Weights of a small transformer language model.
Architecture: no biases in attention or MLP, untied embeddings, normalized queries and keys.
Each number is 128 + 24 x the weight over its row's rms, rounded and kept within 0 to 255. Layers, rows and columns count from 0. The size above them is the row's rms in percent of the matrix's.

# layer 9 MLP down (transposed), 768x192, rms 0.0995, rows 328-345, columns 0-191
size [100 104  96  89 112  95  96 101  99  95  98  96 101 104 105  99  92 101]
[[112 140 118 109 174 109 128 110 160 148 135 139 101 121 168 131 112  81 161 132 127 117 145 166 108 133 191  95 135  91 150  82 103 146 100 136 196 123 128 158  83 144 142 124 157 105 138 108 130 128 126  59 126  62 124 114  96 118 132 137 139 135 112 163 124 149 117 149 134 110 150 116 128 108 112 126 143 122 148 136 104 139 100 147 129 101 121 122 122 138 155 135 125 128 115 140 125 167 160 174 150 125  90 136 151 129 131 148 150 136 149 116 129 103 160  94  85 102 137 161 135 103 124 134  69 132 131 128 107 143 119 109 137 139 158 121 123 146 103  99 138 115  96 146 111 127 123 108 187 128 122 120 176 120 133 124 143 114 105 121 170 139 141 122 138 154 126  79 168 129 146 141 120 109 142 103 146 178 109 101 113  83 124 113 171 191 128 126  84 149 130 156]
 [134 114 135 110 111 156 102 148 130 104  74 115 134 129  91 139 122 158 179 102 138 170 149 134 126 110 128 134 100 131 135 147 117 132 131 166 117 103 173 105 109  99 179 132 119 111 103 123  98 121 121 146 132 120 111 135 111 148 127 137 137 121 151 104 142 105 152 158 127 113 122 174 163  92 120  96 121 153 120 107 115 145 133 156 142 165 143 111 105 101 120 109 173  88 113 177 140 176 156 146 154 104 121 120 152 129 104 122 143 114 109 120 131 160 174 147 152 126 168 132 115 134 156 134 131 165 159 138 115 121 121 147 125 123 135 142 180 137  99 160 146 138 112 161 117  81  94 132 123 139 107 100  72 115 108 145 165 136 167 128 136 122 166 117 132 104 105 129 142 129 138 157 164 153 178 113 119 100  97 174 149  69 103  80 192 113 132 145 105 150 120 120]
 [150 132 175 146 115 122 106 151  84  94 130 141  88 109 149  90 104 109 112 106 136 116  99 152  94 104 124 122 112 131 123 115 140 100 103  68 145 160 180 141 133 122 136 104 129 134 144 130 105 120 154 115 121 126 139 123 102 109 130 134 139 111 117 117 116 107 171 146 114 147 107 172  82 105 143 112 122 158 187 122 128 147  86 170 143 120 126 118 134 160 128 104 129 148 109 137 126 118 101 171 110 107  81 108 120 139 108  99 190 117 126 138 148  59  95 147 138 133 103  35 102 104 151 148 107 109 118 105 122 143 120 156 140 118 110 142 155 146  93 106 116 142 105 107 134 128 157 107 112 110 115 132  86 122 109 112 136 136 102 130 117 124 125 130 121 159 140 138 140 112 100 167 147 165  94 103 110 102 149 134 136 173  96 122 105 158 116  95  89 153 115 115]
 [157 139 131 102 128 109 169 112 131 102 102 107 151 141 136 144 124  87 154  95 168 141 146 116 158 168 133 145 102 100 100 138  91 155 130 144 113 139 106 123 100  98  91 134 128  92 130 172 145 128 141 125 155  89 151  95 111 169  90 108 119 111 115 122 125  91 105 155 139 154 159 128 131 119 108 121 150 120 147 109 114 122 157 114 169 120 127 132  94 153 167 166 138 137 155 162 153 120 116 135 124 123  89 140 136 142 118 105 132 120  91 134 104 176 120  61 104 158 159 119 167 130 123 112 104 112 170 117 138 124 140 111 130 132 128 104 192 153 124 135 150  99 147 142 171 114  84 138 127 148 141 122 123 159  84 126 121  99 140 109 174 130 109 153 128  90 121 147  94  85 124 127 157  85 108 130 157 173 143 136 123 131 150 153 134 105 181 165 148 116  99 155]
 [107  97 163 121 108 103 151 113 141 111 137 120 107 112  94 147 109 134 123 118 152 158 136 142 146 148 154 142 132 143 120 164  92 141 134 106 121 118 123  76 113 171 112 130 143  99 122 132 142 148 113 112 147 168 147 121 135 116 135 132 116 144 116 147 159 141 146 102 137 121 111  89  89  85 100 152 129 150 159 102 133  94 148 176 167  93 167 101 158 155 149 111 123 172  67 127 163 127 119 165 124 142 140 102 194  99 114 149 171 131 138 135 104 195 127 150 131 114  84 144 131 147 117 100 152 110 120 131  86 128 166 140 135 118 152 126 142 131 101 101 104 131 105  51 176 131 129 147 180 130 121 143 123 136 158 143 150 138  96 146  88 120 174 165 141 117 143 116 145 154 114 109 139 136 143 114 126 121  83 143 122  95  98 128 144 108 121 144 114 139 128 125]
 [124 128 107 135 113  99 179 130 122  91 149 117 121  82 166 160 113 135 119 134 116 127 121  81 111 145 138 111 130 127 158 115 109 113 155 133 124 130  91 181 133 126 127 161 169 133 159 187  98 113 113  83 147 146 102 120 130 104  65 151 124 135 137  97 134 129 178 104 157 137 121 146  90 127 122 151 111 108 148 105 175 143 127 121 141 127 118  83 142 113 157 128 118 171 145 120 137 115 165 118 112 174 138 135 125 133 138  90 109 132 106 121 111  64 174 146 119 159 147  95 146 115 128 119 120 134 136 135 178 139 125 125  75 116 169 144 126 153 143 150 134 103 126 105 140 115 104 128 165 177 135 150 152 121  84 113 168 150 111 150 132 111 127 135 117 124 100 118 104 117 115 125 118 133 120 144  90 105 129 125 101 157 154  95 157 138  73 158 174  93 151 144]
 [113 144  98  98 128  84 116 118 109 147 146 122 139 106 119 169 106 111 116 123 159  83 137 137 126 142 137 140 119  98 174  90 118 143 114 164 119 135 173 134 105  64 127 160 151 136 148 103 147 162 135 130 170 113 103 163 125 117 100 155  95 189 125 104 108  65 139  99 132 167 119  98 139 113 127 108 128 144 118 123 124 134 167 130 104 129 150 108 114  92  99 137 121 152 101 114 112 119  78 170 114 134 126 147 117 151 159 157 166 155 157  93 125 158 150 131 128 161 123 108 135 157 109 124 156 113 134 124  92  90 136 154 134 120 140 127 141 155 144 110  95 136 129  96 106 147 164 101 134 135  44 113 116  85 107 134 117 120 151 158 101  96 128 150 131 134 123 121 128 147 149 123 141 106 124 145  85 138  95 137 148 140  91  91 159 141 110 102  99 125  86 128]
 [138 122 145 117 138 128 148 100 160 126 141 112 129 119 141 114 148  93 139 181 102 147 105 141  54  92 139 138 125 161 167 115 114 107 152  76 117  62 157 122 141  96 159 150 139 139 118  95 132 145 123 127 138  76 122 104 128 117 131  88 133  47 124 131 114 115 150 155 129 145 133 140 106 109 129 111 124 136 144 139 125 135 108 151 145 135 143 134 139 119 131 100 133 143 154 118 139 112 174 158 138 145 178 138 130 121 155 144 120 133 120 140 144  30 149 178 152 101 128 145 153 126 139 146  77 132 107 134 149 107  95 150 109 123 143 158 126 136 139 129 140 127 129  95 126 127 135 129 118 130 119 115 141 142 120 130 148  94 119 111 134 122 138 117 176 132 125 118 141  20 146 117 142 128 156 114 130 126 118 136  76 169 139  96 144 132 137 119 153 102 115 128]
 [138 107 113 108  97 115 133  99 129  67 123 178 111 146 158 165 157 113 158 130 126 115 111 114  90 118 136 147 147 125 175 101 157 119 102 128 119 169 164 121 198 111 145 129 142 116 138 134  93 124  93 102 178 110  94 118 124 112 104 104 141 144 134 138 141 114 133 139 133 103 142 139  90 125 120 131 159 108 114 102 159 113 129 129  89 123  88 134 106 160 157 109 166 109 101 145  93 160  93 153 139 131  91 110 153 121 146 128 169 118 143 112 108 124 111  87 162 185 157 135 141 107 145 127 150 115 120 101 110 143  54 120 128 118 128 180 149  76  89 157 131 129 102 156  77 140 125 149 144 141 147 138 126 107 123 179 127 138 113 126 119 116 116 125 140 113 133 129 114  75 117 144 155 142 145 105 136 168 105 125 140 137 139  85 116  99 108 109 151 141 116 135]
 [159 119 131 133  69 125 100 124 136 144 115 125 116  83  75 142  81 140 155 113 150 143 145 101 122 178 143 131 130 168 115 155  93 160 140 135 161  82 137 147 138  95 114 127 145 198 134 145 105 133 139 136 130 147 106 161 134 123 114 126 144  95  81 109 156 160 152 157 133 123 157 122 163 128 100 118 109 105 127 128 122 112 125 127 189 167  80 117 130 107 122 118 147 149 133 136  94 126 150 100 143 126 132 125 123 118 142 138 162 121 131  91 119 134 179 141 162 151 134 168 102 124 112 113 126 150 129 189 146 154 173 123 115 132 155 133 160 134 113 156 173 124 200  82 138 158 115 136 135 102  97 143 153 149 148 153 115 125 126 127  87 110 153 139 146 103 118 148 173 143 141 144 119 128 134 132 158 149 113 154 157 121 152 121 152 131 157 137 103 153 111 159]
 [127 148 158  85 143 130 120 157 143 139 100  83 113 154 128 115  84 126 158 113 119  73 124 145 100 114 115 127 121 141 133 158 111 164 100 117 119 102 153  82 108 142 164 150 108 130 135 160 116  73 159 128 116 110 129 112 148 168 146 110 132 165 131 121  92 134  95 126 143  96 110 149 123 156 141 105 125 181 116 132 141  91 141 115 172 109 138 132 134  66  93 122 174 172 133  90  94 127 124  99 118 133 100 135 127 120 133 115 119 169 146 135 150  66 167 101 102 139 177 104 140 137 104 118 123 127 140 172 101 132 123 134 112 159  88 144 125 144 105 126  96 143 146 121 168 114 159  93 155 114 123 139 149 105 129 143 144 133  91 146  95 115 156 139 109 139 120 114 166 144 113 125 142 123 126 118 133 104 156 130  87 137 106 130 166 137 107 118  78  87 172 104]
 [139 117 143 165 170 189 135 104 122 128  91 154 102 139 112 173  86 140 147 134 123 104 126 131 100 160 113 135 159 105 134  94 115 141 115 123 120 169 135 174 124 133 147 130 110 126 181 134 118 116 106 114 141 122 130 106 137 157 166 140 126 110 140 138 140 123 110 165 103 139 155 139 167 114 192 105 142 120 146  87 178 164 128 136 124 128 119 116 149 122 117 153 116  99 121 148 136 131 127 129  91 150 178  90 112 107 126 133 172 107 103 162 146  85 126 178  88 133 134 115 107 114 150 159 105 140 150 147 137 167 159  94 116 149 113 112  97 140  67 113 141 106 103 111 126  98 141 119 145 121 117  97 151 157 161  97 167 163 182 125 113  93 135 128 136 158 122  81 150 172 115 129 129 152 101 132 132 107 119 110 121 122 135 144 113 120 131 150  75 116 152 149]
 [ 88 143 136 110 155 129  94 103 118 148 115 128 147 100 119 127 127 117 102 144 106 143 139 132 134 107 138 129 128 100  91 135 136 124 146  80 111 109 130 135 147  80  89  97 109 101 121 108 106 113 208 120 131 112 119 137 147  81 105 168 144 127 123 137  90 121 136 116 107 128 161 143 103 110 114 108 142 153 128 151 160 107 100 207 149  84 126 112 117 157 125 130 123 170 141 115 150 113 129 139 150 115 123 153  84 193 132 127 133  95 145 106 146 157 137  99 143 142 157 161 108 105 130 136 146 167 140 109  63 104 143 126 162 149  93  73 117 164 132 155 152 127  81 128 163 115 138 103 107 107 127 126 123 102 116 131 166 112 119 115  90 145 164 142 118 131 154 142 122  96 126 157 102 171 102 108 135 129 151  89 126 113 109 124 125 145 123 167  99 116  95 131]
 [127 151 119 115  90 115 122 164 120 142 150 136 140  99 124 129 158  84 107 151 115 124 124 114 154 152 159 119 116 106 120 108 172 145 137 132 156 124 135 107 145 131 134 128 135 133 142  92 121  75 125 107 155 146  77 137 147 122  80 130 196 118 134 135 142 136  88 137 132 113  86 137 115 163 143 135  91  96 156 107 123 166  99 143 100 183 149 174 169 108 104 182 125 185 134  92 138 120 150 129 120 102 141 110 138  75 125 142 116 121 139 118 157  75 157 162 174 139 125 121  80 123 130  73 138 117 181  90 135 116 103 147 128 126 126 128 116 132 127 151  96 120  99 143 109 151 106 138 110  97 120 154 106  92 120 130 114 147 152 112 137 139 131 114  91 115 114  53 126 143 129 115 143 116  91 131 144 134 150 136 103 133 114 106 145 134  84 141 110 111 126 125]
 [134 121 146  83 169 148 133 119 135 134 123 172 118 126 137 115 122 147  97 160 148 105 127 158 144 121 196 180 145 161 129 102 154 157 103  92 111 132 113  95 121 117 126 151 124 121 141 126 141 131  95 156 100 162 124 154 173 126 156  80 133  95  94 121 137 174 166  93 135 110 124 168 137 155 132 113 142 115 174  93 122  91 176 161 158 144 126 117 132  90 124 120 115 108 152  95 123 110 100 117 129 116 150 109 100  90 128 122 110 129 128 123 123 151 102  97 134 125 174 135  88 134 126 135 158 142 147 117 109 131  86 110 105 121 101  90 149 122 186 165 118 128 108 149 129 142 138 115 155 123 148  82 114 109 102 119 132 137 133 127 105 183  79 151 145 125 134 112 105 115 120 104 162 156 114 113 159 140 137 118 119 108 108 153 185 124 137 121 148  97 132  76]
 [ 93  89 118  95 156  91 164 116 141 160 100 114 122 123 172 128 134 120 132  83 154 130 132 114 108 150 157 143 151 142 148 121 102 101 122 103 145  98 183 133  98 147  88 122 139 118  96 160 127 116 123 107  78 116 138 120  61 106 110 106 142  96 104 125 121 132 150 144 114 126 127 156 141 108 153 160 132 129 149 127 115 122 157 112 119 178 161 141 142  92 124 153 120 124 123 126 131 145  95 153 123 125 144 136 138 137 105 116 126 133 137 130 151 148 179 138 117 113 143 175 103 131 158 158 128 113  73 122  65 115  90 116 118 134 180 119 143  69 138 106 131 124 142 136 123 122 145 107 166  78 136 118 130 135 123 108 123 134 118 140 105 113 154 112 162  69 105 178 144 174 115 122 146 118  78 105 119 126  83 124  89 152 122 102 139 121  98 157 117 151  95 123]
 [138 106 131 135 135 126 160 135 130 122 143 137  87 169  89 126  80 125 147 131 105 131 130  97 109 131 141 154 161 159  75 125 135 165 109 105  93 143 130  87 107 111 105 142 135 126 119 138  96 132  71 130 144  71 142 120 124 173 142 174 143 119 117 167 145 147 164 123 117 117 151 139 114 151 123 161 126 127 104 160 111 150 147  83 174  90 159 129 106  76 103  86  88 123 130 157 131 103 115 151 161 161  91 132 164 129 165 157 115 170 123 126 129 129 112 107 153 106 153  95 107 129 174  96 151 171 145  96 123 152 113 156 130 124 140 131 174 109 143 111 119 116 116  98 131 139 123 102 126 142  92 163 104 158  79 115  99 138 123 130 142 135 136 143 132 156 135 136  76 145 107 163 125 125 147 135  98 119 113 150 131 129 158 113 130 133 146 158 105 115 179 133]
 [129 135 114 158 124 150 135 154  79 129 148 105 169 166 124 127 124 121 118 120 125 100 108 135 129 115 104 127 139  86 146 135 150 136 139 130 112 137 139 147 178  90 113  91 158 108 127 111 118 147 154  91 156 119 110 145  85 146 146 148 112 111 129 152  98 138 132 120 117 146 138 172 114 124 124  92 138  98 125 129 119 148 132 132 179 136 168 166 156 149 175 124 131 139 135 152 130  99 120 102 124 126 151 131 128 138 101 110 141 163 125 136 105  63 142 104 121 151 114 161 114 146 100 151  80 156 157  94 147  99 179 140 172  75 118 149 137 100 141 141 132  73 121  97 128 129 118 122 133 146 129 133  85 118 102  95 115  81 128 111  73 113 115 144 115 131 136 112 140 149 151 143 104 114 152 114  83  85  89 158 121 214 121 129 112 131 143 153 103 148 141 148]]
# layer 9 MLP up, 768x192, rms 0.179, rows 329-346, columns 0-191
size [103  91  93 105 102 100 109 102  96  98 102  98 110 104  98  99 102 107]
[[120 144 133 158 123 127  94 125 185 173  96 115  70 147 124 150 101 136 130 145 126  97 111 133 168 114 107 129 137 168 151 112  92 113 114 130 107 138 126 150 168 100 125 114 122 167 150  99 153 150 116 134 123 147 142 148 112 142 139 177 115 144 126 119 144  94  93 144 112 144 132 127 128 160 101 152 128 152 106  78 139 138 162 143 147 174 140 105 110 135 159  73 109 104 122 164  92 153  98 150 152  67 123 165 105  96 115  94 113 101 150 169 139  79 126 112 157 116  85 113 120 125 118 156 140 147 118 129 169 166 154 130  99 122 109 104 133 125  96 137 156 141 134 146  88 129 113 127 102 137 115 132 115 115  87  95 124 109 114 139 172 170 135 115 163  90 144 113 129 117 154 139 135 140  93 108 114 109 143 131 131  99 134  83 160 109 142 141  88  99 134 159]
 [183 160 161 129 155  98  88  93 121 109  99 136 125 129 135 108  92 122 139  99 140 128  94 127 136 145 125 171 127 121  84 139 135 136 139 154 129 160 152 151 162 170 140 100 139 140 132 161 126 121 111 122 125 101 159 126 138 197 123  88 160 126 138 115  93 129  79 145 102 124 139 106  71 138 127 101  86 138 140 102 153 155 103 120 141  95 108 156 111 106  83 146 105 142 100 155 100 119 103 140  99 143 135 191 149  89 135 142  98 114 166  92 116 137 114 109 138 107 156 126 155 113 145 110 112 135 136 115  97 121 157 105  83 121 133 134 125 121 138 111 116  79 154 112 142 165 145 189 112 131  87 103 153 124 121  98 135 126 158 150 121 147 100 137 132 109 147 140 147 113 141 119 151 126 131 102 142 101 176 151 124 120 133 125  74 135 139 143 158 118 138 177]
 [137  89 170 101 120 122 126  94  76 162 136 172 100  93 144 130  92 126  94 140 140 123 116 147  90 135 130 117 137 175 133 115 121 136 117 165 141 153 171  91 125 101 141 125  90 160 134 131 109 151 136 145 143  86 124 146 136 123 147 158 124 111  98 106  57 189 154 184 137 117  86 130 157 101 139 154 130 149 130 129 124 143 121 125 121 121 160 136 182 127 149 131 141 183 112 109 131 134  55 103 117 120 154 149 126 146 110 127 139 119 159 132 146 147 133 143 128 132 109 102 152 126 122 131 108 156 116 120 149 116  77 154 146 137 173 140 114 128 111  99  99  99  93 109 131 116 106  94 136 157 104  95 133 103 149 119  94 116 124 145  90 150 142 142 103 120 146 148 109 114 133 108 125 146 116  88 118 154 159 150 145 168 132 109 109 169 114  89 116 132 108  95]
 [190 139 138 144 113 100 142 132 124 108 119 107 120 110 145 163 102 145 120 116 129 135 115  76 105 113 109  89 138  99 138 144 102 141 179 109 127 134 127 147 141  91 164 155 126 111 156 127 159 109 115 128 117 116 142 148 109 115  77 128 141 126 145 127 154 135 191  94 132 144 118  89 114 136 116 124 138 139 105 153 132 145 122 113 135 146 156 162 158 199 101 154 143 103 105 136 154 132 126 139 114 101 137 140 143 120 138 142 105 130 117 138 143 150 112 107 155 116 141  92 158 101 140 150 152 142  84 126 193 129 116 123 132 149  84 117 160 106  94 122  94  99 122 158 106 109 121 136 156 110 157 128 126 124 164 176 121 146 104 120 142  71 115 138 135 149 159 134 111 133 144 124 138 179 118 184 125 164 128 171 122 154 133 140  94 140  93  63 133 175 158 145]
 [136  93 130 138 142  79 122  91 180 103 143  90 123 110 116  99 138 141 119 145 154  87 121 128  89 133  92 125  94 113 155 134 117 111 129 141 118 120 141 136 144 124 146 136  97 135 140 148 146  92  68 133 171 163  99 153 120 143 158 121  87 128 127 143 112 114 174  97 152 156 111 124 165 144 129 142 153 134 125  78 114 133 146 116 142 162 131 118 134 156 102 155 102 129 127  81 110 135 134 150 138 165 104 156 132 151 119 122 135 163 115 159 126 128 186 143 118 158 145  99 136 138 108 104 106 130 125 151 134 109 114 148 100 147 128  62 134  75 141 155 131 105 175 122 116 168 117  97 148 149 119  88 100  92 136 142 147 149 153 128 117 122 111  59  98 163  89 117  95 123 101 163 132  94 130 143 127 108 147 138  97 111  92 159 142  99 133  98 111 121 108 119]
 [126 147 117 114  70 162 122 126 142 138  87 142 137 127  86 111 132 120 118 147 166 175 123 118  65 135 161 128  92 160 135 142 102 116 110 119 110  93  72 139 174 120  92 115 105 130 138 125  86 111 109 136  84 108 184 105 171  98 148 148 163 134 111 135  98 179 134 149 123 107 147 134 103 118 114 123 107  94 104 145 111 157  87 154 135  96 136 148 109 163 108 127 128 127 107 172 138 106 157 102 166 125 173 131  84 114 165  93 121 108 115 150 143  98 120 133 148 140 129 103  97  61 126  88  97 151 148 155  95 123 131 151 128 131 146 123 136 123 119 128 125 148 130 136 178 135  76 131 132 134 134 129 134 158 120 117 128 130  92 123  82 130 138 180 156 164 136 145 113 147 133 116 108 133 168 135 142 138 129 106 117 114 128 119 116  97 153 148 129 132 133 116]
 [134 149 101  98 149 159 158 125 176 167 145 117 104 155  85 142 124 135 116 110 154 127 124 145 173  96 106 103 106 123  95 188 133 134 127 126 180 119 159 125 165 110 124 129 138 134 120 134 124 141 115 102 159 105 135 141 128 101 115 152  98 120 106 197 103 141 123 157 117 128 121  97 139 145 106 115 127 123 116 132 113 134 137 114 125 132 133 120 185 110 132 146 118 148 134 146 148 124 141 108 114 132 149 107 128 132 142 126 104  82 139  98 165 129 138 122 117 185 155  83 160 172  93 147 123 129 109  93 112  96 106 147 159 127 135 136 154 144  92 121  95  97 151  96 172 112 133 127 168 111  97 139 110 130 136 101 127 110 120 149  95 178 135 110 197 171 126  96 118  82  98 113 127 137 143 140 117  91 123 159 136 196 117 109 108  97 120 107 125 154 155 126]
 [189 139 104 155 106  98 135 143 104  99 153 103 102 147 185 138 145 137 107  91 152 103 113 141 123 165  87 136 127 124 145 100 141 127 134 100 180  97 151 132 110 105 144 123 134 144 128  99 113 120 123 156 153 172 144  99 130 143 114 120 118  98 175 103 145 101  95 159 112 168  85 149 115 102 136 115 120 101 145 148 151 124 108 112 131  97 141 139  91  94 105 134 105 136 111 194 123 115 101 144 151 112 136  85  83 104  92 134 109 142 154  95 144 125  87 118 161 132 162 147 148 141 112 150  87 160 143  93 133 136 122  95 143 133 128 174 142  98 106  98 143 154 106 136  97 142 109 144 162 182 110  78 125 116 145 140 120 121 105 151  90 144 123 138 144 100 186 121 123 128 107 126  93 106 148 106 141 138 139 122 132 130 121 139 138 139  91 102 142 157 116 144]
 [ 97 145 133 126 133 105 120 144 122 131 119 124 142 150 142 135 140 119 127 128 147  98 135 108 130  93 139 177 117  98 133 121 120 126  88 109 161 100 143 128 139 145 146 152 122  92 113 136  80 168 139 115  88  98 148 104  98 170 100 136 103 154 143 143  94 118 108 164 107  98 153 137 137 127 155 116 111 109 114 144 142 207 148  97  79  90 163 152 114 118 151 144 128 151  90 103 171  74  88 126  71 101 140 117 102 144 121  91 115  84 118 147  94 110 116 108 109 119 130 111 169 145 125 114 120 146 148 130 122 107 119 149 133  93  89 129 134 134 132 111  90 124  83 179  92 115 168 138 151 146 145 134  86 132 158 157  81 124 106  99 150 142 147 149 153 123 102 105 131 102 112 100 135 122 129 149 137 110 148 118 124 111 111 152 136 113 101 121 120 164 186 110]
 [109 123  87 156 122 173 120  65 138 141 102 146 126 107 126 137 112 136 119 162 134 119 125 116 157 136 105 144 149  94 133 129 122  94 117 132 117 164  98 179 145 138 147 148 121 190  95 136 107 133 121 125 126 142 106 146 101  93 163 129 152 133 128 151 142 124 121 120 158 113 108 103 150 139 104  40 139 112 105 125  96 153 139 117 112  92 110 113 143 179 122 133 141 116 145 128 101 119 166 146  93 118  98 128 116 124 120  94 120 112  83 116 104 142  96  90  86  87 139 137 122 196 136 105 119 157 138 166 134  94 134 136 136 164 124 136 134 141 160 121 136 138  98 133 161 153 102 153 131 103 152 126 112 114 104 165 133 130 170 121 133 108 111 143  86 135 107 150  71 105 115 101  75 118 147 157 145 102 126 142  96 131 120  63 127 114 128 119 141 120 108 137]
 [117 145 117 161 139 114 166 121 146 117 132  63  89 114 133 118 148  96 137 121 153 152 147 143 133 122 131  91 105 123 115 130  88 123 124 132 121 123 161 123 142 119 105 122  83 106 122 133 151 164 102 146 139 125 118 133 113 143  93 143 148  86 103  99 140 104 133 169  72 149 122 143  92 129 128 113 153 117 115 114 102 120 139 163 167  96 102 101 102 167 144 127  95 127 131 128  93  82 105 188 174 145  90 105 127 170  87  81 118 105 142 105 135 144 106 126 166 159 125  99 104 139 122 109 147 161 152 142 120  96 135 110 102  95 127  89 109 140 142 124 112 129 101 100 123 126 119 116  95 174 129 179 137  99 157 115 137 122 157 148 162 163 123 149 126 119 185 123 164 105 144 145 136 127 145 161 120 122 100  86 152 131  87 174 107 112 118 134 114 109 156 147]
 [125 113 125 136 182 152 119 102 100 177 189 137 100 129  71 106 160 177 111 135 165 103 134 111 102 137  92 139 129  93 127 102 171 164  96 173 102 100 108 140  90 153 111 136 150 146 155  89 164 133 106 105 159 116 109 129 136 143 125 115 121 114 147 128  75 102 113 129 147 148 147 124  54 111 146 133 151 131 127  84 176 139 154  93 125 112 105 132 132 119 124 150  97 143 129 135 115 100  71 125 128 148 119 138 156 115 159 143 101 131 131 119 147 133 165  98 159 117 138 145 115  97 146 138 113 158 155 116 158 153 136 129 129 161 173 113  91 145 152 101 141 144 158 161 111 122  84 126 154 134  93 120 123 122 129 107 107 111 117 137 160 105 122 159 150 135  90  94  87 125 125 144 132 114 123 118 115 117 117 120 155 118 113 121 103 162  86 138 142 122 150 125]
 [139 150 116 101 125 152 109 103  97 121 133 135 101 162 100 113  96 128 128 122 115 129 119 141  56 116 111 108 136 111 131 139 114 118 130 128 101 101 109 120 138 122 128 116 139 141 122 127 101  83  81 102  95  98 147  91 138 130 150 139 109 112 167 130 114 107 171 113 128 161 139 106 142  92 130 161 152 163  90 136 101 140 115 122 138 104 141 103  91 120 138 120 170 140  88 185 178 168 105 131 169 115 150 128  98 116 118 154 123 113 115 146 158  98 146 140 144 161 100 137 136 103 118 162 121 117 121 157 146 115 150 116  95 151 138 127 182 147 144 116 117  92 139 157 130 113 156 155 122 195 167 134 163 132 136 123 117 133 178 117 158 152 135 116 158 139 188 111 178 104 147 142 124 111 156  89 116 133 123  86 137 112  90 141 124 110 122 152 161 171 120 152]
 [140 128 101 155 101 117 116 149 135 115 132 151 114  89  82 100 152 154 137 165 161 147 137 114 143 118 133 133 118 117 174 150 134 171  84 155 146  68 108 168 126 130 107 133 186 122 170 139 141 132 119 145 138 146 108 171 149 130 132 146 126 122 113 130 151 125  91  94 138 124 116  99 143 182 115 134 162 172 144 111 155 152 154 121 175 157 136 135 155 138 141 152 140 178 117 153 108 124 157 188 134  99 124 102 113 107 144 164  98 139 166 152 110 163  88 126 132 128 133  70 104 132 115 131  97 152 145 104 187  85 138 130 114 108 113  74 135 116 107 104 115  94 152 102 132 121 132 119 137 111 114 148 138 164 106 160 129  98 148 118 183 138 117 109 126 146 145 148 135  98  87 122 149 158 109 137 104 152 116 136 119 143 116 133 126 136 108 123 109 158 123 119]
 [135 117 142 121 128 132 113  68 130 114 124 155 168 168 136  82  91 100  98 116 115 115 139 137 126 134 101 127  97 112 113 132 109 172 161 145 145 138  87 128 173 108 140 145 119 101 134 153 127 113 129 153 145  95 136 180 129 119 102 128 109  69  89 163  91 189 103 142 163 112 153 105 122 125 148 120 124 163 139 104  95 141 155 108 150 134 117 123 145 123 103 141 113 157 163 168 152 141 106  93 138 125 132 149 125 162 167 133  99  92 140  92 128 110 117 163 167 129 128 121 130 150 108 102  83 155 154 138 151  86 114 124 119 125 139 173 144 172 124 141 131 126 134  97 111  96  84 123 100 146 115 144 119 121 147 143 119  94 108  97 131 133 120  97 145 134 120 146 141 151 111 115 162  95 157 160 153  85 125 117 145 159  97 123 107 170 183 150 130 160 137 142]
 [116 129 156 120 112 111 103 102 145 129  93 116 159 108 139 126 146 131 129  88 152 117 100 118 104 157 135 119 137 108 134  87 126 132 141  76 118 112 131 136 152 131 100 119 145 133  75 176 134 131 164 124 165  97 146  92 155 103 148 101 122 104 112  55 111 105 112 151 145 152  89 151  85 175 160 103 121 162 114 109 133  93 140 150 156 141 162 116 100 166 120 149 142 124 104 103 110  77 177 132 115 107 124 147 139 123 187 139 147  94 147 129 133 169  98 152 136 129 126  79 130  83 138 111 159 136 163 136 111  80 116 154 110 106 130 144 132 121 116 125 143 156 141 153 141  98 158 126 169 131 103 116  75 118 149 113 117 120 150 153 139 167 135 138 140 117 123 149 180 112 170 135 123 105 134 119 132 115 115 114 150 141 166 133 146 162 118  91 137 143 157 129]
 [108 140 140 145  75 133 112 125 177  95 111 119 129 129 144 116 124 148 168 147 142 120 100 113 126 172 149 127 111 128 135 127 119 147 143 143 154  62 132 134 102 110 157 115 107 125 103 128 165 122 165 204 145 119 118  92 131 129 175 139  86  92 160 147 135 117 135 119 145 161 150 102 145 137 146 127 141 140  90 123 137 154 119  91  87 105 125  76 140 144 106 121 138 148 122 122 115 124 136 152 123 127 131 135  83 133  90 105 108 151 163  93 118 141 205 158 128 111 123 120 100 123  91 124 136 107 131  96 150 116  99 164 123 147 155 128 149 154 140  98 132 118 143 167 123 111 119 127 164 115 107 151 150  88 141 150 150 152 154 152 157 157 108 106 108 146 103  91 160 142 131 130 128 109 131 137 154 119 112 152 173 149 107 107  98 138 117  89 127  60 117  97]
 [121  96 167 139 113 105 124 164 169 151 159 143 107 172 139 108 172 121 162  87 127 130 118 153 110 138 136 133 116 122 152 132 147 148 117 148 159 143 109 139 126 121 133 136 124 199 136 122 124 116 100 108 125 118 121 117 120 134 175 121 136 144 112 125 100 157 156  81 122 170 181  88 100 160  96 134 171 123 161  94 115 132 136 167 144 120 151 115 121 110 144 101 122 142 110 108 119 125 145  95 127 109  95 127 142  93  92 139 134 136 148 129 124 161  81  90 115 108 129 104 114 123 139  98  67 153  96 156 123 157 105 113 142 135 142 118 112 132 151 116 134 133 177 135 154 127 132  82 158 131 128 161 182  69 115 128 128 123 165 115 165 177 126 168 126 157 113 124 135 157 154 150  72 115 153  92  97 125 141 115 127 142 100 139 142 101 143 161 112 137 120 124]]